From a checkpoint of a small transformer trained on Wikipedia.
Size: 15 layers, width 320, 2 heads of 64, MLP 832 SwiGLU, vocabulary 8192, 19.7M parameters.
Each number is 128 + 32 x the weight over its row's rms, rounded and kept within 0 to 255. Layers, rows and columns count from 0. The size above them is the row's rms in percent of the matrix's.

# layer 2 attention key, 128x320, rms 0.0769, rows 42-61, columns 0-79
size [ 41  50  47  76  77  69  91 110 118 162 157 173 187 183 200 190 211 190 194 204]
[[125 106 152  80 121 127 107 116 138 165 106 154  96 112 140 178 160 211 132 123  97 142 145 166 119 231 120 139  98 133  87 106 170  96 193 126 183  82 148 115  67 107 100 121 191 106 123 231 141 109 161 199  78 142 135  88 163  90 154 147 117 190 131 135 117 147 195 115 120 119 136 140 132 148 161 145 144 104 180 102]
 [131 167 106 156 186 140 173  99 134  72 113 117  80 133 114 131 141 181 107  98 132 187 147 117  75 126 110 154 152 156 102 160 154 108 104 161 116 149 160 106 129 151 173  87 133 174 107 100 113  99 114 143 142 145 136 136  95  98  86 133 152 159 130 115 132 112 121 113 149 149 126  70 178  80 138 123 179 159 159 169]
 [156  77 132  70 102 160 140 136 168 209 133 127 158 124 129 122  65 126 145 167  96 160 154 236 110  98 117 107 155 142 134 149 196 117 117 119 127 122  93 125 112 140 142 100 110 148 123 147 135 162 118 165  62 138 182 105 104 195 106 171 128 131 166 129 109 116 101 102  95 134 128 130 130 126 114 123 137 136 176 146]
 [ 84 166 130 134 116 134 116 153 175  81  75 218 194 172 129 149 147 110 103 126 106 121 109 158  85 110 239 171  81 165 178 108 138 125 125 121 134 121 106 116 110 146 201 147 146 138 107 186 147  89 114 137 148 110 162 103 126  88 123 140  83 134 201 154 176 194 166 117 117 145 156 136 159 129 113  52 137 114 123  98]
 [125 113 129 118 188 137 126 169 110  91 128  87  71 143 129  95 150 140 148 140 127 111 160 134  78  76 102 112 142 111 145 222 119 131  67 166  97 125 174 134 147 137 130 111  96 156 109  68 126 174 155  90 169 140 123 154  83 188 104 113 149  95 149 108 120 121  78 147 141 146  51  52 128  81  92 112 135 136 145 175]
 [127 102 118 143 146 119 150 179  95 200 161 163  79 127 152 106 146 123 153 136  96 128 120 223  75 134  82 120 146 121 143  92 139 127 111 131 128 148 116 151 132 123 116 138 161  97 103 130 153 154 176 148  74 133 125 125 122 161 120 104  83 124 167 138 132 159 175 157 178 124  99 119  61 131  85  99 144  86 167  96]
 [143 111  84 108 165 124 171 136 116 114  86 247 255 154 156 126 104 133  91 150 135 144 145 168 103 184 121 126 100 157 147 100 146 146 146 143 123 109  35 129 125 124 121 185 128 113 129 145 127  49 119 169  39 115 143 177 145 156 138 134  59 159  97 115 122 160  90 152 166  99 130 183  96 157 112 147 132 121 141  96]
 [131  73  96 136 132 121  76 150 124 194  80 178 161 143 145  85 171 114 126 168 160 125 108  89  96 137  99  94 148 124 140  95 161 115 121 135  92 165  71 145 113 168 192  51 104 143  94  80 146  90 134 101 153 118  86 135 116 115 150 144 140 141 149 154 118 106  96 123 123 127 107  82 199  97 122  82 113 142 159 144]
 [101 117 115 120 118 132  53  76 119  80 108 199 116 143 128 175 118 108 103 117 108 122 127 229 172 131 169 134 121 118 136 188  81 144 125 139 196  74 113 113  91 138 200 161 124 122 118 164 138 107 101 138 106 139  90 125 132 121 133 128 137 141  86  95 155 156 193 123  88 110  96 152 143 139 148 173 145 128 105 137]
 [126  92  64 148 146 134 177 120 121 163  87 168 111 137 148 119 119 128 115 153 128 153 122 154 105  94 126 147 164 151 130 166 171 133  77 124 125 131 102 141 139 158 215   0 102 120 121 117 131 110 118 115 128 124 175 139 111 139 147 129 183 177 147 174 133 131 117 149  92 120 122  96 215  98 120  72 135 129 141 132]
 [152  82 130 125  99 115 111 121 114 143 105  97 196 123 119 134 154  97 128 110 148 122 100  64 161 172 145 138 142 115 127 111 198 125 109 116  99 189  71 135  88 114 152 140 131 135 111 118 143 105 137 117 172 123 106 123 107 126 146 143 144 104 121 129 118 148   0 114 141 136 122 126 246 131 119   0 122 118 115  99]
 [143 140 158 170 119 114 235 167 103 181 130 101 101 119 152  79 132 104 132 114 116  88 104  98 128 119  98 192 116 123 174 136 165 127 112  98 104 155 154 132 175  81  15 122 134 109 152 130 127 195 162 122 116  83  61 114 106 134 115 161 142 110 191 181 136 123   0 177 114 134 147 141 130 159  80  23  87 138 154 137]
 [147 169  88 142 111 134 250  97 133 242 162 193 149 110 127 137  84 134 126 164 134 172  93 151  37 149 126  82 118 116  88  20 101 107 121 118 116 154 140 115 174 123  45 184 145 119 116 134 122  91 150 141   3 141 168 125 141 139 113 146  68 206  82 116 135 129 107 162 142 126 128 153 163 115 100 121  98 115 131 157]
 [109 118 122 170 137 129  55 148 126 174 179 195  15 131 102  74 108 121 127 124 154 100 162 143  83 115 110  42 142 125 125 151 130 118 112 150 129 158 100 173 113 151 234 133 148 147 156 121 145 192 125 128 214 157 142 112 118 138 119 123 159 112 161 124 142 120 255 109 130 137 103 108 255 115 118 175 118 127 124 168]
 [108 125  90 133 117 118 201 151 166 206 147  21 113 128 126 111 147 132 146 125 149 126 126 233  83  80 121 121 134 146 118  75 166 106  93 136  85 163  61 123 134 156 160 178 105 134 136 113 131 117 134 114 102 133 144 110 131 136 123 115  23  39 180 151 118 143  65 131 171 128 128  95 181 113 135  14 117 134 125 142]
 [154 147 215 132 104 140 149 133 143 148 115 100 160 147 121 162  62 126 128 103 123 121 125 167 112 151 165 105  91 128 155  95 184 145 155 104 138  96  86 177 125 141  86 150 142 119 143 171 123 153 117 150  76 115 178 133 149 147 120 127 166 143 172 137 121 131  58 158 109 108 167 170 145 168 146 192 130 131 126 110]
 [156 106  96 130  86 126  50 138 105 137 137 148 113 124 145 135 154 131 125 133 133  89 138 160 197 125 130  96 129 129 139   0  67 120 152 145 108 120 119  90 128 153 124 158 140 128 134 180 137  90 124 132 124 122  48 123 139 107 116 116 135 164 155 163 128 132 183 146  89 134 147 143 156 129 105 128 115 123 124 100]
 [129 107 116 159  96 126 242 129 112 151 160  42  59 119 129 128 104 120 120 163 132 139 120 132 102 125 113 121  94 149 127 126  47 114 113 116 129 131 106 135 115 140 167  84 117 141 126 150 137 114 125 117 242 132 147 114 147 103 110 126 117 114 142 185 127 113  26 138 129 157 112 142 183  97 136 114 131 131 118 111]
 [166  91 114 110 146 130 166 137 104  54 140  38 112 119 107 105 133 146 133 103 152 117 118 107  76  62 118 104 139 119  99  80 151 134 102 121 124 140 103 116 140 129  32  86 152 127 109  96 114 137 125 107 190 139 123 124 134 144 129 108 186 136 113 132 112 129  35 153 127  99 109 114  42 120 146  50 174 131 135 136]
 [136 128 135  95 134 151 123 173 104 156  74 102 104 123 135 102 120 161 129 155 155 118 175 143  60  84 145 130 156 122 146 164 153 124 110 128 121 125  82  93  96 172  81 128  92 126 107  76 128 149 138 105 255 146 170 122 124 145 125 120  86  57  98  92 112 126 115 155 161 114 118  94 179 123  96 152 124 127 129 123]]
# layer 2 attention query, 128x320, rms 0.102, rows 43-62, columns 0-79
size [ 65 131 159  65  88  77 100  92  88 119 110 114 108 102  93 108 111 113 107  91]
[[129  95  87  99 163 126  80 155 103 141 117  90 135 127 128  49 123 152  85 154 135 125 117 114 175 173  86  59 172  88  56 122 134 156 108 172 140 112 131 126  77  68 133 138 126 115 119 100 136 142 156 117 133 169  69 148  67 163 188 107  96 119  97 141 118 144  93 134 109  90  81 152 124  90 162 139 109 140 133 192]
 [158 180  88 159 166  61 127 109 113 107  84 147 168 175  77 122 126 147 128 161 127 101  97  85 151 150  61 117 121  71  51 159 126 101 154  94  88 108  84 124 117  71 172  92 131 119 161 140 121 128 153 118 110 101 164  91 140 100 155 117 109  69 129 125  90  99 126 189 168 116 124 170 118 148 162 116 126 189  85 105]
 [149 139 128 122 166 133  92 123  62 122  81  90 129 164  90 120  69 127 116 148  89 126 111 105 146 134 113 172 168 154 141 142 125 140  94 144 138 167 127 122  83  67 139  91 146 129 187 128 169 196 130 110 145 107 201 112  91 184  97 133 164 104 152 121  88 139 150 171 102 136 142 142  92 157 162  79 103 195 166 146]
 [121 102 137 109 166 129 169 179 109 106 119  76 111 108 118  94  94 146 131 126 176 120 140 124 160  80 137 130  94 129 130 192  86 124 109 129  99 137 139 107  53 130 102 126 122 119 147  62 119 128 131 129  80 169 137 129 113 193 131 149 107  52 154 100 139 121 131 119 139 166  66  73 164  81 119 129 124 122 204 168]
 [150 132 137 142 134 163 157 128 171  49 119 119 156  79 156 122 136 154 100 127 169 165 139  45 170 118 170 154 149 138 188 148 118 117 183 142 136 120 167 115 130 233 153 169  91 100 128 136 107  82 165 124 156  43 151  75 124 115 145 158 152 157  62 115  77  74 109 140 137 152 143 121 145 160 126 105 145 130 168 125]
 [212 104 111  47 142 172  99  85 129  96  99 113 150 143 170 101 233 197 170 107 118  58 112 113 165 117  65 112 128 129  81  72  98 129 139  92 119 196 175  89 186 140  95 144 177 138 148 119  91 170 174  77 134  79 100 124 139  54 154 111 160  76 143 154 139 138 213 156 127  86 144 103 175 120  75 110 142 146 135 160]
 [149  90 125 170 130 143 179 144 107 188 123 104 144 135 159  90 113 106 201 188 132 132  95  94 132 109 139 130  64 191 214 176 163 154  47 170 126 130 149  94 123  98 114  69 105  36 158 113 101  60 109 138 108 179 100 111 125 165 110  77 165 161 150 181 111 115 115  98  85 106 139 149 173 148  94 133 167  93 120 164]
 [ 76 229 146 100  97  54 109 110 149 101 110 179  97 130  89 185  94 101  78  75 156  89 168 126  78 123 154 168 141  72 146 123 113  78 203 130 113 109 109 148 149 141 194 131 139 141 107 152 126 113 109 156 137 143 187 163 163 109 159 159 141 102 115 120 112 131 123 178 165 127 148 136 105 112 124 107 140 152 131  55]
 [207  81 122 122 159 157 134 188 102 172 105  88 147 151 164  90 109 118 198 160 130 143  92 126 132  78 128 112  45 139 119 166 129 145  40 173 142 136 142  79  84 102 143  94 112  94 112  88  94  86 138 102 112 164 121  90  99 172 100  79 100 140 130 142 119 107 131  92 102 117 115 105 157 104 128 147 140 120 140 191]
 [162  31 111 148 147 182 187 151 100 127 135  91 165 146 150 120 124 148 185 130 134 158  93 128 151 110 118  86  91 145 178 104 150 115  75 176 135 164 142 134 137 159 160  85  86 126  94 102  73 130 112 149 154 146  87 104 178  88  69  96  97 166 104 153 120 119 139  85 149 119 126 134 119 169 149 130 152 113 129 124]
 [126 102 146 171  98 134 160 128  98 151 136 123 141  89 134 114 166 140 150 133 131 149 108 134 152 125 168 122  50 234 191 111 110 141 140 155 108 125 163  89 119 148 108  92  78  63 110 157 129 105 120 150 151 185  40 153 142 134 144  96 152  97 109 125 141 129 118  72 141 107 114 163 153 129  78 124 145  54 141  97]
 [113 149 188 130 129  77 168 160 127 175  87 166 135 110 132 124 135 138 124 119 113 147 116 133  71 161 155 155 157 119 118  70 126 174 134  78 139 125 134 150 186  74 123 203 167 155 125 126 115  74 110  92  90 187 155 207 144 115 165 111 119 154 107 122 119 148 112  95 113 140 169 127 141  82  99 103 117 132  86  84]
 [113  68 173 106  97 168 104 143 119 124 151  72 112 109 124  93  86 133 159 158 121 114 132 125 185 149 130 113 122  97 118 170 131 106  57 114 130 103 141 120  66 100 115 155 147 109 150  69 130 144  87 135 162  86 135 142  98 191 159 121 109 117 131 118 137 167 181 161  81 123  66 137 190  99 154 150  99 127 159 151]
 [165  83 117 117 109 183 119 151 115 112 160 103  89 138  97 140  87 144 124 155 104 117  89 137 121 102 135 151  89 155  82 159 142 149  99  73 149 200  91 207 214 113 122 161 146 181 114  87  88 159 117 106 120 112 150 111 148 144  99 127  62  60 114 108 132 140  89 118 162 149 127 113 109  78 151 115 139 160 109 137]
 [123 172 164 148 127  65 146 136  83 146  77 138 102 150  96 163  39  84 111 115 144 156 148 103  67 137  71 193 137 143 174 116 121 114 138 128 143 115 118 174 110  89 135 116 163 125 152 172 168 152 141 150 119 186 122 130 146 137 138 135 141 127 153  83 165 137  91 133  84 167 172 144 107  94  95 139 108 127 135  89]
 [134 114 120 152 115 139 103 105 143 150 136 117 201 132 139 151 162 185  79 113 106  70 153  94 117 162 105 155 127 203  65  50  76 125 145 135 190 139 119 101 169  67 142 130 137  90 144 170 158 161 117 108 123  81  97  84 117 152  98 150 169 117 164 162  94 130 144 141 110 158 153 117 147 135 135 140 133 170 164 134]
 [154 104 159 167 131 124 164 128 192 150 167 137 113  92 160 153 137 106 106 109 187 149 136  81 142  98 155 183  86 182 105 111 117 107 127 145 127  79 111  84 107 145 153 111  81  82 110 149 124  78  85  83 183 113  95  70 167  91 140 131 100 119 161 120 116  99  95 134 157 170  67 105 170 140 133 105 138 125 165  85]
 [151  86 127 105 151 117 139 131  84 115  36 112 155 196  98  85  98 174 138  99  84 148 158 115 136 105 142 142 162 180 152 133 141  91 131 160 112 135 149 112 102  74  88 131 122 151 131 118 179 184 143 148 129  83 106 185 107 123 128 184 149 138 138 169 101 173 139 178  88 121  86  82 135 158 172  72 110 139 128 176]
 [160  75 128 170 127 145 126 137 141 117 147  94  67 136 104 111  98 126 105 130 154 157 154 130 146 134 145  87 112 147  84 153 129  99 111 160 127 134 106 165 148 138  76 144  53 122  91 133 154 110 111 174 189 143 121 136 134 102 182 200 137 126  95 148 133  79 109 144  82 127 138 120 164  76  97 159 159  83 149 161]
 [151  90 139 169 131 165 134 127  81 184 139 169 125 145 135 155 129 144 132 121  92  93  87 121  63 150  51 181 153 184  97 101 181 164 111 167 164 112 124 109  84 143 135  89 168  78 169 178 119 134  65 131 124 163 103 124 142 156 166  98 136 121 101 114 136 135 142 150 125 132 141 146 128 165 178 150 115 143 150  73]]